Part of a small language model's weights.
Size: 15 layers, width 320.
Architecture: RMSNorm after each block, no biases in attention or MLP.
Training: a variant of Adam for these matrices, 676M tokens, 8823 steps.
Each number is 200 + 40 x the weight over its row's rms, rounded and kept within 0 to 999. Layers, rows and columns count from 0. The size before them is the row's rms in percent of the matrix's.

# layer 3 MLP up, 832x320, rms 0.108, rows 341-370, columns 240-319
101,181,205,251,190,228,191,208,199,183,178,161,195,197,206,194,150,179,274,231,202,219,191,212,162,205,236,246,160,172,158,194,121,248,208,159,169,184,208,289,260,229,223,220,170,181,238,191,225,96,228,264,104,231,209,209,91,198,274,157,204,158,234,285,278,196,185,242,144,188,164,223,187,195,106,131,182,205,185,187,204
091,223,186,145,158,232,247,208,230,258,205,170,243,206,231,220,207,131,128,253,196,151,275,229,263,258,120,195,188,187,227,272,272,196,218,193,197,254,175,225,119,173,131,122,208,206,223,216,223,250,194,193,205,263,254,252,229,191,201,200,255,245,226,180,157,169,185,180,237,297,179,217,223,237,234,172,222,185,175,204,164
104,204,113,281,251,207,217,192,65,232,149,175,170,184,159,197,153,136,154,154,196,215,142,197,261,273,209,235,113,188,230,298,177,158,178,194,256,170,180,197,312,230,183,233,187,221,227,271,222,81,206,219,290,201,194,152,177,177,155,172,177,270,266,173,232,162,188,181,234,186,175,200,185,167,108,206,220,183,225,192,277
100,217,222,249,189,171,175,225,172,225,228,237,198,164,182,234,189,194,177,189,227,164,136,232,265,179,186,184,180,161,223,217,144,214,188,190,239,230,212,271,110,109,212,211,215,238,121,143,132,160,233,257,201,164,174,249,214,189,247,210,178,194,154,210,151,220,158,161,144,178,220,146,203,203,228,219,274,204,139,243,232
100,194,221,174,208,133,143,141,211,241,178,186,261,173,250,226,137,280,187,231,229,206,186,180,323,221,254,187,281,240,267,168,182,197,213,195,211,130,162,272,189,167,210,253,203,183,206,204,157,135,154,153,177,162,203,159,139,274,227,206,191,254,172,124,188,140,198,208,183,195,155,212,194,184,206,73,300,93,259,202,199
110,199,159,237,206,265,181,291,150,221,206,119,211,155,166,192,185,238,183,206,194,134,231,250,133,188,158,169,239,159,231,272,175,231,236,157,201,183,176,210,143,266,186,178,221,173,232,228,202,210,192,192,237,172,215,246,162,249,236,213,174,115,210,220,174,220,155,255,182,280,126,200,147,218,173,223,97,260,150,243,231
094,245,200,202,224,154,245,136,226,118,246,207,192,158,187,166,205,286,237,221,175,201,170,223,218,235,270,190,207,181,196,239,214,180,221,192,211,250,134,217,170,195,228,207,271,321,167,219,178,131,203,240,197,170,246,220,166,163,170,142,196,164,184,120,156,138,189,230,147,175,203,176,216,175,225,195,274,219,154,168,227
092,195,232,180,242,139,212,232,191,188,207,278,176,213,159,134,179,269,170,204,265,124,173,185,167,211,200,228,168,238,157,181,121,265,226,178,209,200,137,130,153,204,252,210,232,201,139,197,174,119,155,184,200,235,132,226,159,221,179,226,176,195,157,236,230,206,168,168,204,149,196,170,253,157,203,166,217,202,201,132,309
097,180,285,243,171,235,190,228,214,178,193,221,228,261,165,181,224,191,250,251,173,220,209,244,222,215,105,177,147,220,169,231,182,228,199,218,224,220,176,170,243,151,245,253,251,200,209,208,215,205,180,192,229,273,206,197,139,168,245,128,185,226,163,252,224,246,278,188,180,139,226,204,246,217,201,210,125,152,218,202,176
097,198,195,221,206,170,240,262,208,222,247,184,227,230,182,228,251,238,172,246,183,258,245,165,191,200,260,272,194,207,240,259,141,103,142,185,232,240,152,201,185,196,261,248,152,142,176,189,164,143,174,123,179,228,128,170,210,198,217,232,213,235,167,245,198,192,228,183,232,156,192,192,145,137,198,193,311,286,187,197,269
093,188,190,208,240,233,151,213,185,207,224,165,194,217,175,202,265,192,228,201,158,192,185,225,160,176,223,258,103,223,265,205,240,248,222,154,236,165,158,198,329,171,212,204,179,218,208,171,257,127,248,233,218,201,194,129,139,195,148,226,161,177,237,174,198,193,202,126,155,126,221,168,200,191,226,287,171,308,168,177,139
095,179,149,195,167,164,269,209,129,191,120,202,219,255,158,250,137,145,136,150,183,232,204,169,142,269,183,230,121,193,207,207,251,74,153,215,214,136,233,200,176,158,285,202,165,237,218,215,295,247,193,127,183,156,132,233,174,222,224,144,224,140,209,201,181,146,234,182,225,202,207,255,225,276,258,279,199,293,224,189,215
112,210,205,178,267,187,222,206,174,198,202,182,155,190,71,215,177,207,225,155,199,163,163,192,262,147,269,166,179,194,177,232,246,213,140,256,258,166,202,216,154,72,198,164,226,207,187,189,232,136,235,238,201,174,192,143,208,177,261,128,166,161,168,239,186,171,200,167,204,182,223,210,215,203,163,208,131,255,193,180,175
101,197,210,176,133,225,245,199,126,216,265,161,157,212,217,234,239,247,211,183,188,135,157,209,135,157,225,239,245,279,157,167,178,237,224,214,155,186,247,153,204,181,154,201,218,126,322,205,196,287,183,159,229,216,188,229,113,176,204,214,153,199,219,144,233,221,132,190,288,198,236,173,287,226,265,172,129,279,163,173,161
105,203,170,167,144,131,196,194,234,219,191,179,192,211,211,188,142,194,195,231,239,241,150,179,201,209,199,196,148,200,248,169,259,178,164,219,137,263,231,162,224,235,187,219,184,223,250,252,236,296,143,227,219,269,178,259,193,210,252,285,257,168,166,91,235,194,131,213,165,233,196,177,229,234,208,214,250,194,270,205,111
104,160,138,248,189,189,240,214,130,231,164,200,188,179,211,151,189,177,193,170,229,152,187,196,196,230,188,217,241,185,196,193,173,160,302,218,169,244,154,191,167,246,229,205,183,208,161,165,211,163,221,188,152,174,232,307,203,208,214,162,191,243,121,212,184,203,176,260,189,182,135,155,180,142,160,230,185,230,169,170,137
100,218,213,147,209,211,256,158,219,268,188,167,189,209,175,236,255,203,133,164,95,185,170,176,174,265,194,156,86,214,185,198,152,267,168,161,165,160,251,150,216,136,252,167,144,160,303,237,303,224,156,230,260,198,136,160,154,110,196,186,172,240,203,139,222,231,238,202,245,205,175,127,131,264,267,211,192,237,198,256,194
102,167,235,179,242,119,156,221,231,118,244,137,229,133,212,228,204,181,236,203,133,218,202,237,226,310,158,211,202,84,231,188,200,198,190,199,239,289,194,175,138,196,158,214,150,267,197,201,140,238,172,252,202,201,266,200,185,184,188,299,165,191,184,283,157,281,183,216,207,228,153,245,216,156,257,168,185,230,190,199,164
092,138,216,184,168,145,167,158,269,160,240,221,187,244,113,274,249,231,234,207,247,124,210,206,180,227,252,221,153,197,158,234,211,252,158,186,257,184,263,142,153,192,259,206,171,219,164,231,220,212,156,159,167,170,151,238,141,145,196,255,137,188,269,183,123,290,245,249,184,85,180,176,253,146,231,179,182,193,174,208,181
099,225,184,168,236,189,258,219,178,239,226,205,214,181,259,232,223,196,245,226,246,192,210,240,291,229,148,275,194,191,219,213,197,186,196,200,122,163,133,202,218,207,96,184,250,114,208,192,154,210,191,256,197,209,228,219,325,154,217,199,226,270,195,239,244,186,271,212,249,225,261,223,148,227,218,187,174,158,104,266,250
098,203,177,159,215,246,227,188,176,245,252,206,193,219,165,204,218,205,220,195,169,224,172,177,162,129,236,251,204,183,142,141,179,210,140,138,180,206,216,159,144,223,139,174,263,212,208,188,184,177,236,82,172,181,235,200,185,243,211,183,240,174,209,171,195,213,228,208,225,230,252,174,169,227,246,278,229,174,204,176,146
092,171,219,192,277,233,180,228,229,249,199,159,185,211,162,165,159,224,245,143,232,218,187,184,211,256,194,160,175,185,204,169,159,216,271,143,198,141,168,247,253,197,167,232,230,203,182,252,226,234,242,220,145,211,268,207,122,172,229,115,218,186,151,137,174,208,160,172,231,213,194,164,238,245,200,204,266,190,123,166,219
097,222,230,195,162,241,191,133,210,190,256,179,168,191,172,178,182,235,253,183,190,178,226,139,220,165,228,222,112,151,226,233,206,235,213,219,197,210,211,171,239,212,205,203,219,216,240,199,136,149,177,163,132,159,154,256,220,208,154,264,161,172,213,222,194,223,161,231,202,202,190,192,225,176,185,147,151,218,170,181,210
102,161,281,233,310,199,186,174,167,196,163,229,278,219,261,223,223,205,255,161,170,216,219,181,216,243,234,236,311,179,229,203,159,245,175,155,217,210,112,134,184,163,253,185,202,179,224,243,210,190,196,304,205,225,176,165,227,239,179,216,216,185,188,190,141,268,204,239,237,256,167,230,110,145,167,162,273,165,224,156,188
102,211,214,234,212,201,245,207,178,206,213,172,212,169,166,186,160,283,209,280,183,205,168,216,127,198,247,197,203,280,119,251,213,233,190,101,120,199,91,205,208,195,214,222,182,220,145,216,209,135,193,270,262,217,175,147,271,216,174,188,212,224,245,177,193,176,234,141,227,162,182,207,170,168,240,220,91,240,159,216,245
093,182,276,164,226,275,163,192,149,197,154,218,194,313,238,205,180,240,183,153,141,195,198,162,227,140,187,120,228,229,245,163,240,256,271,222,161,165,196,195,117,190,218,266,205,165,202,185,229,290,203,170,156,225,214,274,216,197,174,233,247,207,178,235,224,166,169,188,235,234,262,209,272,208,255,214,137,175,187,139,116
096,121,286,165,201,228,130,190,109,232,220,196,136,194,224,174,224,192,234,201,237,232,197,252,281,219,198,218,242,215,177,263,175,257,146,183,244,186,200,121,200,186,227,119,182,203,210,203,151,148,198,195,213,207,226,176,229,210,135,271,200,233,157,241,193,164,182,163,230,183,236,241,223,210,158,118,175,172,214,192,161
092,182,240,227,176,294,101,204,209,210,183,240,161,233,168,135,144,149,183,215,169,173,282,241,122,179,143,162,110,159,190,232,275,229,162,121,209,223,202,157,198,228,193,227,195,192,178,262,219,167,245,168,155,178,168,164,222,189,137,93,149,247,151,236,240,238,168,154,258,158,218,193,252,267,222,224,206,218,292,166,180
097,185,226,216,208,224,189,212,315,187,187,224,193,227,176,220,153,219,262,137,207,232,174,268,159,204,245,259,159,172,192,242,151,193,168,209,139,170,179,221,180,263,179,196,207,193,144,181,178,232,211,232,156,156,120,264,230,182,179,205,201,211,235,202,253,214,255,239,216,153,159,241,180,139,163,205,287,174,234,199,181
112,217,166,243,163,158,141,195,197,257,244,213,234,202,213,158,167,168,222,197,194,254,213,212,188,244,198,176,199,191,182,234,157,198,211,127,183,204,208,194,143,174,132,173,199,152,192,164,149,127,234,161,189,219,201,248,255,173,192,312,167,235,274,222,213,198,197,148,274,191,167,212,208,215,202,263,196,162,176,183,166
# layer 3 MLP down (transposed), 832x320, rms 0.104, rows 341-369, columns 240-319
093,250,170,241,98,289,183,144,264,206,176,208,234,190,172,221,163,274,213,184,212,135,198,168,277,185,201,151,185,197,208,199,264,131,268,213,184,251,190,156,215,302,234,248,137,209,183,228,237,256,240,200,169,171,170,193,234,146,157,158,170,187,225,245,124,190,181,171,212,238,208,122,168,226,245,257,262,144,235,222,207
150,202,190,113,201,193,255,173,214,217,203,230,209,208,63,183,185,165,210,195,201,222,213,219,226,273,169,207,174,142,321,147,216,173,213,189,222,265,310,204,228,208,201,190,117,68,230,261,177,222,176,185,244,206,318,186,268,159,209,182,173,191,172,207,242,181,188,196,224,230,183,194,215,157,176,198,188,208,211,154,200
125,174,184,133,245,234,193,193,277,202,185,200,217,220,309,314,149,187,200,228,225,190,192,183,209,240,193,240,215,151,136,257,160,218,182,203,239,137,318,187,216,156,210,171,250,346,199,240,218,188,228,203,235,256,208,153,186,180,178,211,232,186,206,193,154,186,159,203,188,208,186,160,196,212,197,161,200,194,188,161,186
089,221,198,218,188,202,228,177,259,125,171,225,172,247,206,212,207,140,247,269,159,229,244,233,223,176,235,247,182,186,179,238,192,148,187,239,195,171,181,137,206,217,191,164,240,198,148,192,139,197,228,161,249,263,212,194,213,281,183,198,186,200,161,220,235,220,175,231,157,193,173,252,193,152,117,174,174,175,264,188,213
097,217,219,157,205,131,253,122,201,224,214,274,197,216,221,247,259,177,191,193,192,179,275,226,169,191,173,221,207,165,213,200,207,246,179,196,159,226,235,174,138,210,193,154,270,220,214,164,212,227,183,197,203,169,228,191,140,185,200,222,156,206,159,191,146,217,208,232,246,185,199,180,164,149,237,219,200,168,264,153,111
101,226,176,196,186,201,192,163,165,197,228,209,120,209,189,195,194,183,210,97,176,108,235,181,236,125,184,231,175,193,258,195,209,205,158,199,227,218,191,164,227,237,235,245,143,188,243,195,248,133,219,175,236,209,234,180,116,269,162,234,130,189,202,205,212,256,200,226,107,203,198,234,231,156,206,144,278,163,214,160,195
090,246,194,257,160,145,222,231,244,213,187,241,183,136,187,214,219,165,154,172,188,257,231,231,247,239,126,189,240,198,209,147,199,178,194,202,162,168,184,169,175,131,211,233,185,191,166,166,253,265,196,128,178,220,229,193,205,206,165,235,154,267,222,204,162,149,124,260,181,222,257,231,226,264,198,172,180,253,284,183,176
097,188,175,220,202,176,141,206,266,242,187,189,197,223,210,187,212,203,210,196,174,224,204,169,208,197,185,170,306,210,113,180,216,162,201,170,187,208,227,190,265,201,202,181,192,214,183,207,238,242,212,201,137,153,214,225,198,190,259,185,139,220,223,176,207,221,229,232,174,282,181,181,175,219,190,232,175,244,160,227,113
088,203,218,267,231,173,170,171,192,225,162,269,161,201,207,192,290,234,209,272,187,222,225,158,224,237,188,223,214,221,178,205,208,159,188,141,179,176,176,204,204,186,194,138,199,185,183,217,222,213,131,192,181,173,204,272,182,208,180,182,258,155,121,255,158,217,188,237,250,254,261,201,168,197,169,235,261,287,184,198,222
102,235,239,178,141,176,209,211,202,265,219,191,68,188,253,183,180,255,202,156,199,190,175,226,160,147,186,198,178,268,237,171,279,246,215,195,175,214,217,196,246,165,195,155,262,242,263,259,207,250,232,234,212,143,154,206,154,201,141,184,274,263,150,211,220,187,211,147,208,201,193,245,173,189,245,223,180,246,202,170,245
092,189,184,186,218,182,226,189,250,215,120,226,229,145,235,186,173,248,177,209,238,182,227,175,158,222,159,179,236,184,183,217,148,197,211,184,119,184,201,223,143,251,193,175,259,210,297,142,166,308,226,122,129,141,145,235,217,201,221,237,241,236,188,279,224,238,199,223,187,249,239,169,209,208,214,205,260,191,230,155,209
095,244,204,177,246,175,110,120,240,243,261,101,170,181,265,218,172,162,182,167,239,153,210,281,303,170,225,188,251,161,164,171,188,319,216,185,221,137,224,210,286,163,165,238,188,227,241,240,244,175,229,297,147,160,149,287,209,216,191,215,136,224,242,209,173,207,149,104,199,203,244,198,211,174,199,197,191,143,201,187,198
100,229,203,163,201,223,179,148,200,187,217,165,73,199,217,206,225,265,200,203,246,218,290,164,122,225,157,253,202,188,175,225,155,117,201,199,209,155,227,161,238,255,173,277,244,235,280,181,224,185,193,192,203,189,174,228,191,183,222,189,196,168,95,160,188,238,140,211,139,128,200,135,159,184,216,190,209,173,211,253,174
096,191,193,185,215,219,225,248,199,247,181,214,270,215,204,167,201,247,134,198,183,188,119,185,181,234,277,218,204,249,200,210,265,167,140,164,178,202,232,178,160,220,228,223,238,209,133,211,257,201,241,264,185,220,207,177,157,130,199,240,181,209,139,231,183,237,213,229,259,213,227,184,123,200,259,194,179,249,218,196,224
098,274,220,229,216,247,266,247,255,259,240,164,267,140,147,186,166,174,191,223,220,180,192,252,282,204,219,187,129,170,254,223,192,225,221,173,189,154,183,244,195,213,232,239,146,130,173,187,226,254,156,166,242,177,226,177,253,231,250,186,173,204,282,187,193,242,273,207,231,246,265,220,233,175,214,205,151,272,137,222,220
097,201,182,156,183,166,284,234,219,202,259,208,212,195,189,216,195,170,188,231,165,189,161,198,253,160,285,166,202,141,212,189,234,169,154,235,201,228,198,274,230,151,168,126,200,202,139,202,189,216,151,215,224,283,229,180,244,186,213,104,210,269,274,239,231,176,177,217,180,184,241,246,112,223,235,179,170,159,180,198,184
095,189,215,214,291,216,222,207,173,160,142,257,266,212,171,180,164,214,175,209,254,261,145,152,175,138,242,188,283,152,275,194,176,166,189,176,161,196,233,225,181,219,136,125,218,151,117,188,170,153,253,173,205,230,199,200,174,200,181,162,127,208,206,170,170,235,150,207,197,230,164,273,199,231,196,201,257,234,160,220,232
128,173,190,249,166,212,129,223,211,216,144,248,216,213,249,271,203,126,195,170,192,200,136,227,189,238,205,184,233,223,271,224,204,216,229,207,247,205,274,183,180,202,198,174,228,301,202,204,216,200,199,195,143,179,265,217,196,234,196,217,182,178,205,253,157,248,206,167,277,223,201,175,237,234,236,188,219,201,200,165,163
115,202,152,230,151,213,184,190,249,226,168,206,160,173,115,170,205,179,188,228,181,160,210,141,254,182,193,215,187,157,246,204,206,145,193,219,216,162,51,176,174,207,180,190,180,137,204,208,245,184,159,210,245,237,186,179,209,208,194,172,236,183,172,230,191,199,150,252,190,203,136,154,195,185,169,201,211,183,192,202,193
124,169,174,140,173,168,166,197,189,136,206,238,186,197,305,272,181,189,162,192,246,220,202,177,137,194,212,143,252,127,192,160,188,206,210,138,247,217,289,183,238,229,215,225,237,284,181,194,206,287,232,185,194,121,218,174,135,188,164,186,176,164,193,190,186,247,184,126,225,232,240,191,192,221,213,239,162,219,231,162,164
098,178,235,189,175,193,180,223,169,113,137,195,169,232,216,192,185,189,250,211,144,178,189,222,219,175,153,183,210,125,220,178,256,210,236,243,152,169,206,253,266,159,195,200,158,209,225,226,221,155,148,247,286,195,191,154,232,176,207,233,222,220,155,222,172,199,140,177,173,251,210,173,225,252,117,161,179,130,201,211,260
136,169,211,226,208,197,157,183,204,191,202,227,190,175,214,172,231,199,211,209,201,187,210,189,217,169,190,177,253,284,190,216,243,222,181,140,133,263,332,175,217,170,194,194,248,146,217,201,206,195,180,226,188,220,241,185,186,169,203,227,213,179,214,245,226,194,198,167,210,218,230,193,217,264,193,208,192,183,229,244,169
094,215,221,140,234,134,274,205,251,186,205,166,285,213,234,219,221,232,224,162,171,159,175,217,210,194,144,207,265,204,210,154,163,189,210,199,279,150,233,197,213,126,164,239,133,235,133,244,211,228,180,202,248,175,251,176,103,219,263,194,129,226,153,237,176,233,192,208,203,166,212,210,163,160,171,266,198,125,238,178,210
091,241,183,145,130,236,191,193,129,245,201,162,231,172,188,232,210,160,214,277,236,168,205,170,168,168,147,238,123,186,178,119,213,162,230,185,189,212,220,193,151,155,192,154,208,177,157,158,231,180,268,264,198,194,210,158,187,268,219,221,180,194,241,129,260,187,172,176,178,178,203,248,176,216,179,288,169,213,175,207,157
092,232,194,168,193,162,188,184,203,249,154,230,118,109,205,208,179,230,223,163,276,217,252,187,239,262,239,246,225,176,233,201,229,228,231,246,153,193,209,212,168,161,204,211,234,188,207,205,209,261,237,168,215,163,213,206,169,212,224,200,140,152,210,192,225,215,210,242,162,153,174,186,225,182,210,155,236,212,221,256,221
098,229,159,263,178,154,242,175,184,243,247,146,233,163,212,211,233,186,218,194,233,216,198,211,181,266,224,250,192,204,192,230,205,157,152,170,214,299,267,208,232,176,180,150,209,208,177,179,212,140,230,203,229,227,200,137,164,186,178,207,187,195,269,178,209,209,198,166,213,197,175,178,152,205,183,240,266,250,204,228,275
089,274,182,203,207,161,232,229,183,161,265,236,161,177,174,174,212,189,119,137,204,199,164,215,123,189,151,232,188,141,254,169,83,141,255,187,199,219,157,277,196,169,241,217,230,151,153,216,210,206,176,221,196,197,217,217,230,162,222,175,187,173,184,146,206,202,188,269,165,197,174,182,221,242,274,302,196,162,163,134,116
094,181,164,202,169,136,190,223,210,228,227,164,228,186,133,83,186,199,236,141,312,173,153,187,222,212,232,186,292,293,215,187,195,220,182,197,139,196,187,249,167,139,157,171,247,126,205,122,186,241,154,218,191,188,257,255,211,220,258,214,213,151,179,183,175,171,231,230,161,145,214,200,179,169,136,172,248,183,142,219,203
092,183,197,190,168,196,197,249,237,247,264,201,112,220,202,264,223,198,258,263,258,209,137,191,220,232,88,197,241,130,199,249,84,123,283,171,177,243,163,270,208,207,221,159,134,197,191,158,260,195,230,121,168,134,155,169,153,224,206,230,234,143,120,176,229,187,248,158,221,202,240,185,276,262,216,233,169,168,158,187,229
# layer 3 MLP gate, 832x320, rms 0.106, rows 342-370, columns 240-319
094,219,220,141,200,268,199,209,197,197,277,243,197,209,237,163,258,200,218,91,197,195,158,253,187,259,221,169,232,178,144,193,188,251,242,193,200,204,133,256,158,153,175,160,244,233,192,253,284,100,225,245,187,224,147,180,164,196,164,188,116,252,122,169,199,273,189,217,230,183,218,224,224,130,178,248,201,209,201,167,210
103,219,172,165,258,180,185,192,190,277,192,221,134,275,215,205,157,151,213,206,219,183,170,207,196,203,192,255,225,269,171,239,177,219,166,197,209,234,195,174,243,212,210,172,156,244,213,182,238,226,182,222,193,222,121,150,161,84,217,225,192,257,256,196,211,243,204,187,205,259,206,177,228,96,182,207,239,263,258,215,236
098,242,162,332,224,227,157,229,248,246,186,167,182,263,285,184,289,173,216,195,228,183,237,214,197,148,152,133,207,184,200,172,130,192,230,245,181,185,211,116,202,198,212,248,188,203,195,198,176,160,244,254,139,224,160,182,189,270,198,172,229,200,196,146,220,200,198,123,215,228,183,189,229,163,255,215,227,195,174,203,240
100,187,170,206,234,220,127,254,209,132,217,224,179,213,151,227,204,79,221,231,233,217,247,185,150,208,237,113,239,267,193,146,212,216,215,223,229,161,176,213,165,270,246,178,211,200,217,201,224,203,168,268,173,262,218,196,134,196,228,216,200,147,198,215,180,204,204,242,169,140,170,227,172,246,245,230,152,136,235,184,230
104,136,228,128,231,158,198,170,200,187,180,256,241,226,228,264,164,221,169,199,214,245,207,186,175,137,213,279,215,168,183,177,177,130,165,201,222,213,226,212,201,203,228,209,258,243,168,214,299,190,199,117,219,167,135,192,189,132,154,267,187,200,217,179,165,168,222,196,220,200,176,257,224,157,202,187,251,222,200,183,246
099,248,147,260,242,282,179,173,155,234,238,147,204,222,272,277,126,192,214,246,236,194,189,183,194,154,167,178,178,146,160,275,170,166,209,246,222,141,176,237,259,288,272,226,195,141,199,241,321,176,244,196,212,212,103,190,196,161,162,217,168,154,233,204,203,225,220,205,192,216,170,159,176,215,193,195,156,184,237,242,239
096,206,227,178,181,195,228,217,168,228,271,187,173,179,214,182,240,148,198,186,145,205,198,180,157,227,165,268,329,213,173,219,167,201,223,281,194,231,176,167,190,211,221,196,251,230,251,219,181,233,154,232,156,217,163,148,233,253,205,275,195,249,212,150,158,227,187,221,161,240,143,220,209,176,231,188,199,207,198,231,209
097,179,182,224,136,155,153,218,166,214,196,248,223,206,239,199,179,250,236,243,178,212,242,145,148,162,52,195,205,141,217,258,201,193,177,187,209,212,182,150,135,184,238,216,159,227,196,211,210,218,290,205,223,218,173,276,184,107,173,241,237,207,225,249,203,181,159,213,205,143,231,244,206,192,211,225,264,269,224,151,200
101,203,159,212,201,191,141,211,176,134,219,261,244,210,184,223,129,193,237,116,265,176,161,156,215,191,193,217,212,102,217,153,173,182,197,179,129,218,189,303,194,182,223,160,188,234,153,178,189,160,229,216,170,302,227,166,159,144,150,144,184,200,191,172,163,197,229,197,217,239,232,193,219,240,148,168,231,115,162,202,182
099,148,201,150,201,135,227,142,170,177,225,224,239,168,210,194,199,184,138,198,190,232,123,126,187,216,235,200,189,93,171,201,119,174,163,215,210,189,253,250,198,268,216,213,208,258,229,153,252,151,239,168,169,181,140,172,163,151,173,158,178,230,193,226,177,257,179,209,221,177,217,214,236,161,178,188,236,76,190,169,309
098,193,147,173,239,194,123,150,205,155,193,224,229,160,145,278,197,244,196,181,206,233,212,236,269,160,263,206,223,177,170,155,178,241,250,209,165,182,118,242,219,269,235,219,226,249,195,180,233,144,171,244,221,242,210,227,200,177,147,262,122,183,111,247,220,198,176,184,209,220,290,188,201,138,170,154,190,181,162,166,154
104,153,271,266,242,236,154,210,196,152,99,232,163,222,235,221,226,196,281,201,234,237,189,180,192,209,256,181,194,133,205,223,165,194,234,150,200,208,142,219,186,256,289,181,184,183,190,188,260,123,236,189,188,181,199,149,192,172,170,233,135,230,257,228,168,227,252,246,199,221,233,210,140,192,277,216,266,165,182,261,264
103,227,201,223,243,166,161,187,162,158,182,263,263,240,210,230,226,174,230,159,298,218,236,152,206,169,204,180,193,186,226,196,112,135,230,192,156,113,165,236,139,262,211,260,206,192,187,161,227,126,206,167,193,279,256,178,221,217,213,146,113,133,172,215,126,195,218,182,164,194,251,158,212,183,175,199,184,234,171,195,236
104,222,250,192,161,236,166,200,206,204,187,203,226,229,264,245,203,245,235,140,173,188,108,158,151,206,242,201,216,276,159,183,177,219,180,240,191,225,99,224,213,190,183,195,230,269,154,141,210,144,219,211,197,223,170,185,171,244,130,121,134,200,178,234,209,240,206,209,197,141,259,177,197,172,195,167,250,243,235,214,183
103,137,244,120,257,213,244,176,132,205,268,177,234,193,222,214,151,242,211,207,129,216,185,137,212,149,233,195,271,311,137,153,185,159,205,240,206,190,123,230,231,218,146,174,231,177,158,159,207,179,168,135,264,245,181,197,111,260,171,195,149,265,168,103,196,188,255,173,220,128,181,229,237,219,185,184,206,195,174,187,303
101,184,132,235,216,165,209,210,220,175,178,287,219,254,180,275,192,223,198,229,113,169,259,154,172,216,219,202,257,148,164,217,164,217,163,204,191,185,118,157,239,245,195,286,156,275,169,204,249,86,224,176,181,271,157,140,207,216,214,147,143,246,230,200,238,232,226,196,215,190,162,259,193,221,182,274,182,213,202,189,257
101,205,143,221,169,252,257,220,182,210,243,189,163,193,238,213,277,304,199,230,242,205,262,179,199,112,167,220,197,204,167,217,200,183,222,191,186,172,173,199,178,227,192,131,204,168,268,221,258,247,203,157,255,190,142,161,220,143,178,272,241,222,234,75,188,200,179,198,196,232,228,214,157,270,218,234,219,202,192,214,214
096,113,212,221,187,231,140,153,209,182,171,272,162,212,191,266,225,168,193,149,165,180,190,169,144,140,236,209,161,87,55,194,231,248,150,222,283,118,201,169,227,251,219,191,183,195,186,195,280,159,251,217,177,177,178,179,170,220,147,182,172,240,204,202,146,281,180,227,169,191,177,158,202,181,204,186,163,142,219,112,208
103,203,201,190,189,229,168,213,234,183,200,188,153,256,196,204,238,178,152,143,245,188,239,173,156,159,264,185,269,210,209,175,191,187,187,176,234,167,229,151,179,176,185,141,161,212,195,222,279,199,262,205,219,194,122,243,135,122,161,135,146,193,209,128,113,222,132,200,168,207,125,199,229,224,222,182,253,292,228,133,191
100,192,220,131,197,203,206,176,136,221,235,214,254,238,176,247,204,232,159,159,171,224,181,101,176,150,137,220,116,218,227,235,209,268,163,224,188,265,213,148,154,131,214,240,156,232,176,242,185,248,192,214,190,240,181,192,176,121,219,211,228,220,197,200,221,192,194,134,230,236,246,255,189,217,212,138,263,141,188,182,286
098,216,173,245,187,180,175,207,125,192,164,240,218,206,222,195,234,201,223,152,216,226,301,224,163,106,179,165,208,154,196,204,295,222,175,176,169,254,220,256,173,208,183,147,134,243,241,142,174,179,185,200,232,262,173,130,274,190,204,203,192,216,178,167,244,147,181,200,189,227,226,151,200,136,235,193,167,271,235,248,149
099,168,223,210,218,324,201,219,185,242,145,191,167,229,194,284,216,155,148,243,210,234,216,157,133,233,189,247,257,241,158,184,252,230,287,240,190,242,166,168,196,215,238,131,143,235,203,219,156,222,215,283,176,270,151,208,214,147,148,227,266,240,183,152,184,152,208,194,249,215,214,163,300,214,227,280,272,267,170,177,200
101,207,154,199,228,195,148,253,131,174,154,189,239,225,244,228,230,209,201,165,241,260,140,192,210,129,159,188,272,188,165,164,216,205,154,183,166,198,188,157,226,222,230,207,224,214,222,225,220,236,93,205,161,202,149,104,197,169,169,227,224,230,243,183,136,215,255,201,213,234,216,265,193,182,182,137,227,198,222,204,222
101,201,203,176,188,281,226,249,170,255,154,122,207,249,183,259,199,190,143,222,124,183,207,152,160,192,195,255,177,226,188,166,186,134,157,189,172,202,129,215,232,235,197,232,197,323,208,205,155,189,196,234,177,209,176,131,226,274,157,160,193,261,200,210,255,141,203,174,202,210,222,182,183,211,191,216,182,173,220,229,248
094,198,153,172,174,248,224,223,270,86,150,236,148,223,256,178,304,179,238,176,175,186,176,194,178,220,178,214,210,64,169,177,249,210,255,176,231,210,235,254,166,222,204,278,154,188,217,216,192,197,203,157,177,285,166,226,191,168,164,213,218,201,183,196,181,201,202,204,170,232,107,197,260,260,226,240,219,111,169,223,228
095,133,181,238,225,195,260,176,122,216,225,160,188,239,209,167,251,259,234,184,222,300,168,199,210,182,231,176,196,201,173,202,241,211,175,207,254,170,152,148,169,206,214,167,190,234,180,222,165,230,129,187,220,259,145,139,225,232,165,161,223,247,197,181,225,324,232,139,234,301,239,176,143,178,214,216,292,163,229,241,264
095,124,213,226,201,262,145,214,234,133,225,149,158,252,209,247,244,144,181,185,138,225,201,205,154,238,152,170,260,165,190,233,126,201,202,213,205,146,293,158,121,212,265,187,268,222,203,251,281,323,195,241,194,210,190,203,183,199,93,234,204,173,226,166,233,243,192,172,207,267,208,200,197,277,188,225,202,177,184,228,200
098,228,168,155,223,239,233,198,154,224,281,238,183,220,238,200,246,180,206,205,279,197,137,163,200,208,237,199,192,196,243,261,187,189,180,202,194,212,165,137,247,226,237,165,234,201,224,249,238,171,224,96,167,280,183,191,189,198,205,217,192,152,115,169,157,204,216,153,178,234,226,214,259,224,217,229,176,239,224,174,225
106,176,110,204,197,241,181,229,187,215,169,214,206,216,224,278,262,185,276,174,242,278,260,204,162,200,224,224,203,115,218,191,192,234,202,202,201,218,178,226,191,234,220,218,155,240,187,212,192,194,194,216,189,237,233,189,206,167,164,229,226,151,152,259,142,170,267,183,205,174,166,163,253,201,202,203,117,265,155,199,264